config.toml
n_layer = 16
d_model = 96
n_head = 3
n_kv_head = 3
head_dim = 32
d_mlp = 384
vocab_size = 16384
activation = "squared_relu"
norm = "rmsnorm"
norm_place = "pre"
norm_eps = 1e-05
positions = "rope"
rope_base = 10000.0
rope_fraction = 0.75
qk_norm = true
attn_scale = 0.211
bias = "none"
tie_embeddings = false
parallel_block = false
extras = ["capped logits"]
init = "uniform"
init_std_qkv = 0.0741
init_std_o = 0.0741
init_std_up = 0.0741
init_std_down = 0.0
optimizer = "muon_variant"
lr = 0.00895
lr_mult_o = 2.0
beta1 = 0.95
lr_head = 0.00501
grad_clip = 1.0
warmup_steps = 94
schedule = "wsd"
decay_fraction = 0.663
decay_shape = "cos"
final_lr_fraction = 0.1
batch_tokens = [8192, 16384, 32768]
seq_len = 512
doc_mask = true
train_tokens = 93530000
steps = 5847
dataset = "wikipedia_en"
Each number is 128 + 32 x the weight over the matrix's rms, rounded and kept within 0 to 255. Layers, rows and columns count from 0. Numbers have three digits each.

# layer 8 attention value, 96x96, rms 0.174, rows 82-95, columns 0-95
129138108160126194117096138055126078115101102064152129127104130114104154199100116115103115114162112182061136128079150158136102143141104107091112108123169107142096123081102146093149112105140110189133129094078091124110135150149111140151074168120091144093115169131098143118155123149101120113
125092131080114146152119073115126078123131184119127157148135140188133085154112077148173123131070160114154121139140114143122133094107063120150141116178133129071106103150163149070098105169146105152098201065150130117131191132149124156192172120096126151106106132071217085143180136077121115152
115128115205134160112161153146088118127074159128147080154175069167143148125140123123168106136063126135146161152155167118106134147181143144117143091068139144093175153168174138176168051142142135148156133159151121077124122091120185174093123133147078113134097125151161144123126150091141053111
107099104201131141156095118118143093152153165127119137153171088109090141179135125087149133126201135075185093147159203149110130184153168104115158196141140067127130175145058157099133138164191139087118156068128109129083098136087110148151136167125173159076124140077115068152194182119152193163
131130129071150166207125104124171170138152140125157109123150157200164107117081093130125145101103138140134119122114070145134128128100103120141179138181130146128162145160145121070138089139081127107127092171048177144137146087125090173224090140136118169154151133102158162131139112157067106151
135152180145107111113140109118092140168148128097131040100112165095135111103109119163115161113139108103111149113128115120169107132113135122146114150116135136107123175139131168086182132125081137103116162137135118130122062130112120197099150114114107131153142154134145145150098103165094151169
099107138143170089152126166143092074115148199125141143103105113085094166086159100157062158115081132145163106134134093158111167124142137135135118091160141119124124141095189090146119114166198139078104132143160118117123176159141155067166095152095110102130097074107171133127142149130097119144
130118096168171131152115147150131133141109149099109137081152108111149117096092160103105159132149169063109111154091117107153114141093201110113158184202122120116170146155149145175132152079167201146130155174084098118087101148086189153112084119152147193089137110124089085180153125187194161071
117101069135171101160077171061141125121102106093101135148095159112136160096168116156108063114125108186087077144215119150089127151153099113105161141079166051155140072085077123130126151154106116134156109128127129092125157112142129136134087064115092131082129157179104041131167107102079076103
123120066161131133111104145121096156142225077078161100166115125187114072108156187134149073082124103070132100124129122080152094185113150118095118184079118119128143128157113123106190107187133106130112063084135135157134161107106119108041100112084148165111094132126151163137137097169115138137
112097140154074123082104123105113129094162125095107176133099130136175163097177144137105142129169152175048140101075133157148101106084083107159091129178146171133091187122134185063120126065134066163107116137141124120124135134139100055140102107124094107108128163196147126134153109125135133132
076059163115137099075154091093140120130155133088124164131126114110119105108144063156138147113199089166101126131126103082122132142096119119087149072076139166123051098088119150171138105079120132072122175099132123122130135124176092134127143130165086068133044169188138118139125112115074135133
123096080121134105149127111111106172128145099118129120112094123166095087105104112100165094128105105085137095205149130127159133100161123113112148094167106202077123052169142142204126101119128117169131106183140080142146132121115179126063156109132136185134097108161160121128157164127169092095
137146103126167162131185149082154132132096162149118133128138148099137196129179108074122117111113144111153167149127167139111102117137153118091126147136124116087110088144113094144132142116162203131091160172110137130092157091102139128150107139137124114100163117113082148125077122158133095133
# layer 8 attention output (transposed), 96x96, rms 0.31, rows 82-95, columns 0-95
155152137113141128126151115113121089101153159167122152145120152133131124098170162102135154186177138104157160108132140120114143088109098087136121152154086122169108145139143114176120146102158132152145121138136070119172095154130092132129105057135144113186121103138098159132146143120106083114
122122088120152124057159119096118185098097126115113126153140110173163151095099133123101154112129093109157130102120083110123115179113101068100148144110190097155137135129162125126096127126087117159113081126103088135130114144149154108105132133139136076102128086123101094115157122177153104152
166151118128201155110138137127115153142139114146142163118117093117122184155129149105153114098076165101086135122119141102094115090176162144096144095082096135132156076151111091127118104100154116096110144137075114130184133141113163097114106089089123104092107098093110126116208084133155101136
225130137130145092133089123114147147110119131142120175087148153116134135098083150172055155095169138170129170130122104156111146101106129125116129159092160180097094128138088104120097148121143102126141069115079118152083153091162145189120109110148148096115106088157089130134097105124076116151
138136159140148141097155143115121167160111071119094066173137152163118110087113135108098122136142067112121147120118133147119149130086097123070107129119128118169144158124107154189127085046135109110095107121135065145090108135124143059172138127120130110090133132158111102198122167162152133108
153097111119139111128119156144173087122172146113100139131150135185171154182161120113106147145122104159117127109120111084125122138104137129156126100106109122136161120141096119180151079095137092129089143163127102128171130113115132118156111148097100154117137156143100128147075137159112146118
125169152120100149050114101111076161136120130101084162116119112105166166143164144150134173138086101108127133147148146130076095163103111136132112107135140100118099134171153072127123128161157093093143121079135137096129117124166144130092121164114144150113117120092104138118151192151076127091
129127201097112125162121082199135155088106133123112096120136092107132109108129099154115097106161131150110142115153161096073097069110101122141107167104116121094117115119099155108133075197166050110138147153177153088156095103121106129118089115153186115112128094130105130150130113099114126124
064200146123121129122143129134152150159130135168126154130154133077099108136112131104159189127151110159191128171082081117097091126165161131170069138167089107132091163081102123155063173070129118169086123063124145124141140104142094161128145085131101131075131120147106136140163175068153114131
123071087105167159111122142138144154198154084089125165101138140134103112099162164081093144152193143179173174099104157123114129143168136099161124123094116098095055136108142135138141139089094101107149137155156159136142069089098196110121117108114131145159106134143173169133115170080096147146
127138102103110141175157124137108076120137126165151116157108107110171080106140171133108124154118116103135128101147138082117123143108114142105135118042160161158112078106153171103109133127111192110112137107121107155138081076126067138115132101159075165144150131102125119065137177140132168098
136137133082104083149159145125104037147121163111135118146132165112101188117131155174123113176149150143147155165094139155162119153154109169106135098123119071117150126065191130174134130106153145130105102145107145126150156146123122115130174175125090110105145174115115155145169163165145087165
093120131116161119119178117151126098125112108121100097087150111149130127127084148098164127128127117122150159141082126082127120135157098107101146169040080138118137173121123124113135153144090046122124144135156145085155129148114109122115085146126116080125130142137151117143150103115104073153
181124104098162124116103084164102130140081137148121091133112109102138163145109122183156181110120132106119097156153174131138133108140114088132110094138102126126092131116112140169120128122157132161155130082136105119131135137133114142123113128145111133072107123111129132141086065154086161114
# layer 8 MLP up, 384x96, rms 0.166, rows 0-19, columns 0-95
169098107109174126119166175187120219121065153121135162173116097136076116158154061125075103132141154143094180137130052092143149145100074181116108126117171150183192119121141176137202114184127149143185149112129141071159212080134190174059111125134138167070135153154183118143093159127110134143
156130073122108164123132148144200129115084106160139097144142139098188152123173123120125107123116157127032115128128144093100071138115155137134105166097075128097118158105196149139107124077059140194154146151121160145097142127084121124122107094190137133129168154154119183116131114066184130089
165082087152164139148121129060187125169160112156096118075149136066101113115128158110173154112059108103189130149132115159094127115166146125096097106110132136146163136072196094136125113122073174123172151109155130136141142134146144127142092115123128144107111150178127133138084138124137145141
138181183170139126118158093118100134110046170151112061126089091115141139161059140071153146075094175115124144108106146164140138141123135157156151119099140189071126101114169116123117090168104144169079109062102094167102150130201141107069133180246175127150156148149055134160146170145127130114
101137088120186136116094100156049107173146156112126102126141131090148163159154114086192147143099056157112125174147142184117149122103132135144131132122120122092098101161142173185144083118157141168067119126136151125031153079178172166140188126119059156123170118031121127148159156125086124117
085056135053150148072155119140126103120105127049107137144092163170196070118132138161070117196153125184126166156084111098150046126154114103145139163076125176192138099090096121082181118120113133093083109132163112144085126091120080164109102138131124092129128127074131054075136129133170122191
088151115075153132122148157127094099149145178127130137067086070151151091155121117119141153147204192036176083128075136160127091079094112138125155135138157134163118130075111148148120143073169168194140119088155127104173165133153101099121159084139141087158155148112131081156064132115114124154
139101161162120112175097112117190087126169149138165172170102158128131096149100113078125133145158142188092087108094132098075195087153179138145081120143122100072120059068076118119106139120093090147060126215114106196171148132119080115140127028118139139086079119119130158093113148085186131107
153132165111113169126122130163146066110130166140151152147192137103180163114125173090103093088135102086067141188179184135161149130113198133104120215116087146167094109133148152109083161124125100094104122185126091145147141118179196104100111118109056122125136146176155111127093131131069152084
159147086153130129192138139177145113116152139121152114163149147094115153120166095100135138106149086120140120109170190166108114140140086149115137141172096109060098100173132117117092108060087179119151165115145144095093167095061144111101139080109132162131113153149133094147161118150144170127
116166062122113113142096165080156172078102089122183097137147105116127118107134126143042155114150102095107178114195127149138145120161132133091178102140125170118161133082119089079138113112146159136118106114145144109164109130111130119135119074130147164174145101156048139035110168131111155118
129103135105085122151080115162143177161148089137135154209120141111125170151141140112104122107192100137077125089139156157174113153199139105070131204102123091108171116159093172107050139125139089125116137085124105133145139117143144087117143117117103109116150143101099109133160168073148181100
151110140049159180102140158152080120146101133101138062112120161174138098154116147162124181111191122165154123087091133118104130110078118159099129146151137105147176166119117132120153081130114152087095160130153076154079106154173133126144121089128077085102070096142161166134163161170131150113
115134111207200162059166163108091149180082134138106159167120115124179108103080153120149106164146165135149133146117085147121121114083122154157085143145163118146226119086149130067142120099122142102095105142121105118121092092109101190091173171030119169150157172147132074099153136133141096120
077210100148090141123119092117080134103137089139160115089084072178083132149102101133123170064118122131183116146097100103097157149133163146155135111089117109091071135134080163217138113081160112116121143119141144127118142096098196135181113106112134137125127103117148120121114119108144143106
130093148098082182158185139131116132096084128148182152045121110175153121166111090169131122106132127112182076111114150125139094129157204089153129159124111161177124129131133171127123186146126132147101043128122129107132105155167069104182097088122109065113217109108105131179145159089112138067
152061114093130114062174133145121147101065061131101117146117085143070160139100175115107150156128086156107109125165082090138078065115159117137125130067133181055165136132139144102092148140145125045110117135069126155077089104117197131112084180103156118127141149130167084147146158118172164162
133104130121144103168069124091135132124105141161153082180184157142101181102116121145156126134180099187167160158121157144039085096136174126089184109119118182118128175099078131123147115046125111089168141109128156121099069104135132068141134125160144123069169098097114109190177215115123123064
131155100142162088123114113141113087171114093128153187108148097160134090132074101152131070151143104096130127097113112149076129109078134101095129231171185152095105106104119133130133119103153082142104134118062129092114146093142133154064131101079114082099128144122168123090043123174090106133
089083100181094131136111132107099109104143096120138113112140190079114130118143132166118094077155193152072080078158118107098169107157124096116107146160159112124069056137097139119118213061146069136070105161096117125120114122134139144149114130167145149089106107150210116132087182124171118197
# layer 8 MLP down (transposed), 384x96, rms 0.085, rows 0-19, columns 0-95
128115075149126160116189152168029136139065082164079182133129085094085179180144054217077125149076128156098189082145149086252085181125148212126099125139138156161193119121131093136161123152102107106190118180083073128142136164113109168144126153139120078160117154132137172162155150132128131129
159175137122151145120118137158099141154184137096142108131069123143186092079147128191134098131139119216142117134136151079099084143165109091136097079085183139163059125114107181151119160128092146119127198125175057156106095139155121141097147125134125177161100112168167160174086095167119113114
117163136106185132134130142122123145092131151085110083098140105081099127116102085166081130139138131117181127096116103134092188105119115148145153142087145114162082103126187062122170119159109121085137103109098122135154156084042161137165125119151144099145136116128137145104079152106146056138
160081128092140127184074091175096078173190173080152134097191148123120151128101111117128157102109134133220120128116060115112099118095138134072143069120134142145140107107096173147148120093113120165081081195129137123105101145140089159130178146108112148166118095105166166147177138180136108090
149133205180102131149145116140128099101060090153100062117127143102050085120155143144129125093159162064090118133117153124142110110097191148133152139158144091093099177105107102157167065073083158100123077164151125115135138087087079114106075164165088107090073129129108140123180101126080115165
103189178149143083142153143108129106186125093138180096146144193147135178141181165122157097139091139152105139128127185128157190125207117120154111095088099095143147109126201112156093193135169098127100074092114106169088126162126140123066067165151149127119081102183149146106099110054109123130
123085117099123158106088182136116102148080108162216124109085131129135086134109111091156066133114073116112145058130116181138105119143130112088103139103092129119138114171148138135154111098096113080164120151123104133087089142174118073130076095119130130143063155154145109127214115100166135168
093147170162137107105118166119141175066160146138130158145137142150171123163158148167133155113107195119150109104133109126170161068107109103139161142117100203176159166123128138174164139195141132119093137117100103174170104052160086119111223065091143182169131154059171099196160084137116132114
084109177179115097097112186195114113084107159136115148095119167067121129092074120153161079145218146114119155120077104186118112116118129104158120146155165127101084116127137131141169090181089130178154096174115138075129114140142097111088130126135182052091189123105140142129058147154087090156
105177148121165095125142106092151147113063196084149076130106088105117149127162073110166129157153124142130099081161117093102101154147101061185146137091084131117138079161146135109157144138100138133104132169125134131139103143192130147146151174154161166129106143116086153140136086115099121149
086116133140085136144094141151155140129112146163129122182139117104166115120141130113127132157116146167146145125116179140100087084089138116055136119102178098112130169162083119134117115117100122113190112123146117145175092152116081162090155135094122175145127058160102090038089143154151096076
161202170122131080103112149114138099139105162133156118157077126118168148130116097114129093114095067165115151117156151103126081059089159085128113133118141089149135121158162137122163132094116166150073122123139095117088195108116151111171085164110109126125144102091136113122109067111097103141
128124122163180121098128190136101099093096120121147103100086121136118147155099142125136124103154153155096112080085113096140122158076172089086144112139160135099177186150127099089123107129171149144140124130122100179125065112074094129155152108139162146164115125200145189135138119085140089215
127099126169144118091123161143174154133109136161161169075145120123137080145197145155122078118143141101065118145144156112164085122099164107180132073135141107117113139153095115176156159140156111069198158134201149133120142112119155103178135161101108108146174154117187131145097137159074121151
143103175151139074084127159072160125122089126127152083120154195075119153129150105109194087227142166137062134074189181160186108151110099110088089118140114125133152141147183102111147119161082122130136089176153109118148119141110099083110099117162118100135102125078130119143171113160090191120
153124086103153137129167157135141133084066110123122138119116088177130099094167082135097108189117167155163089147125173190097166200158173094118112154138110157131108117142157132049103135135087130151129042063173129094132101125099069148120142101146163118121125116158169107154109120085079109073
080100159130144085131158094120166146165143187163166093125089138169104140107126092110144090147148130125099157132160085120145119114207156154108111140120167120104130138061136196174085107153141173157135040111130090136120090164096105175079091155159145164112148095151182163125087139162107151147
184087133104142135058067081150135108113146154155106129114087141136091106180091079129145114038087137174129108093087087077123130162126192157122134107101117144147118017139073186126181096124168150111173190142100094127094185078097121085164111115177092131135120125116127155073145107146121109117
116151148158119149115143160205072138159133105153198096197126082127092119198076133147080074138129131210114111110116144099187132154107113052147138108191137087126114104102124126152159125141140098108127082165123147151097114191138137094071094120061099070113122141177145132099122150165118100112
149176190083100127135114051098140205116131181185116092156131192105156164122108142151193125111049153118086101128121147110116124098184137108117161136106169153129186145155135134138174148134143054129093124171099176124149111141170160159116138127137124153111184089084074138152071125140135167131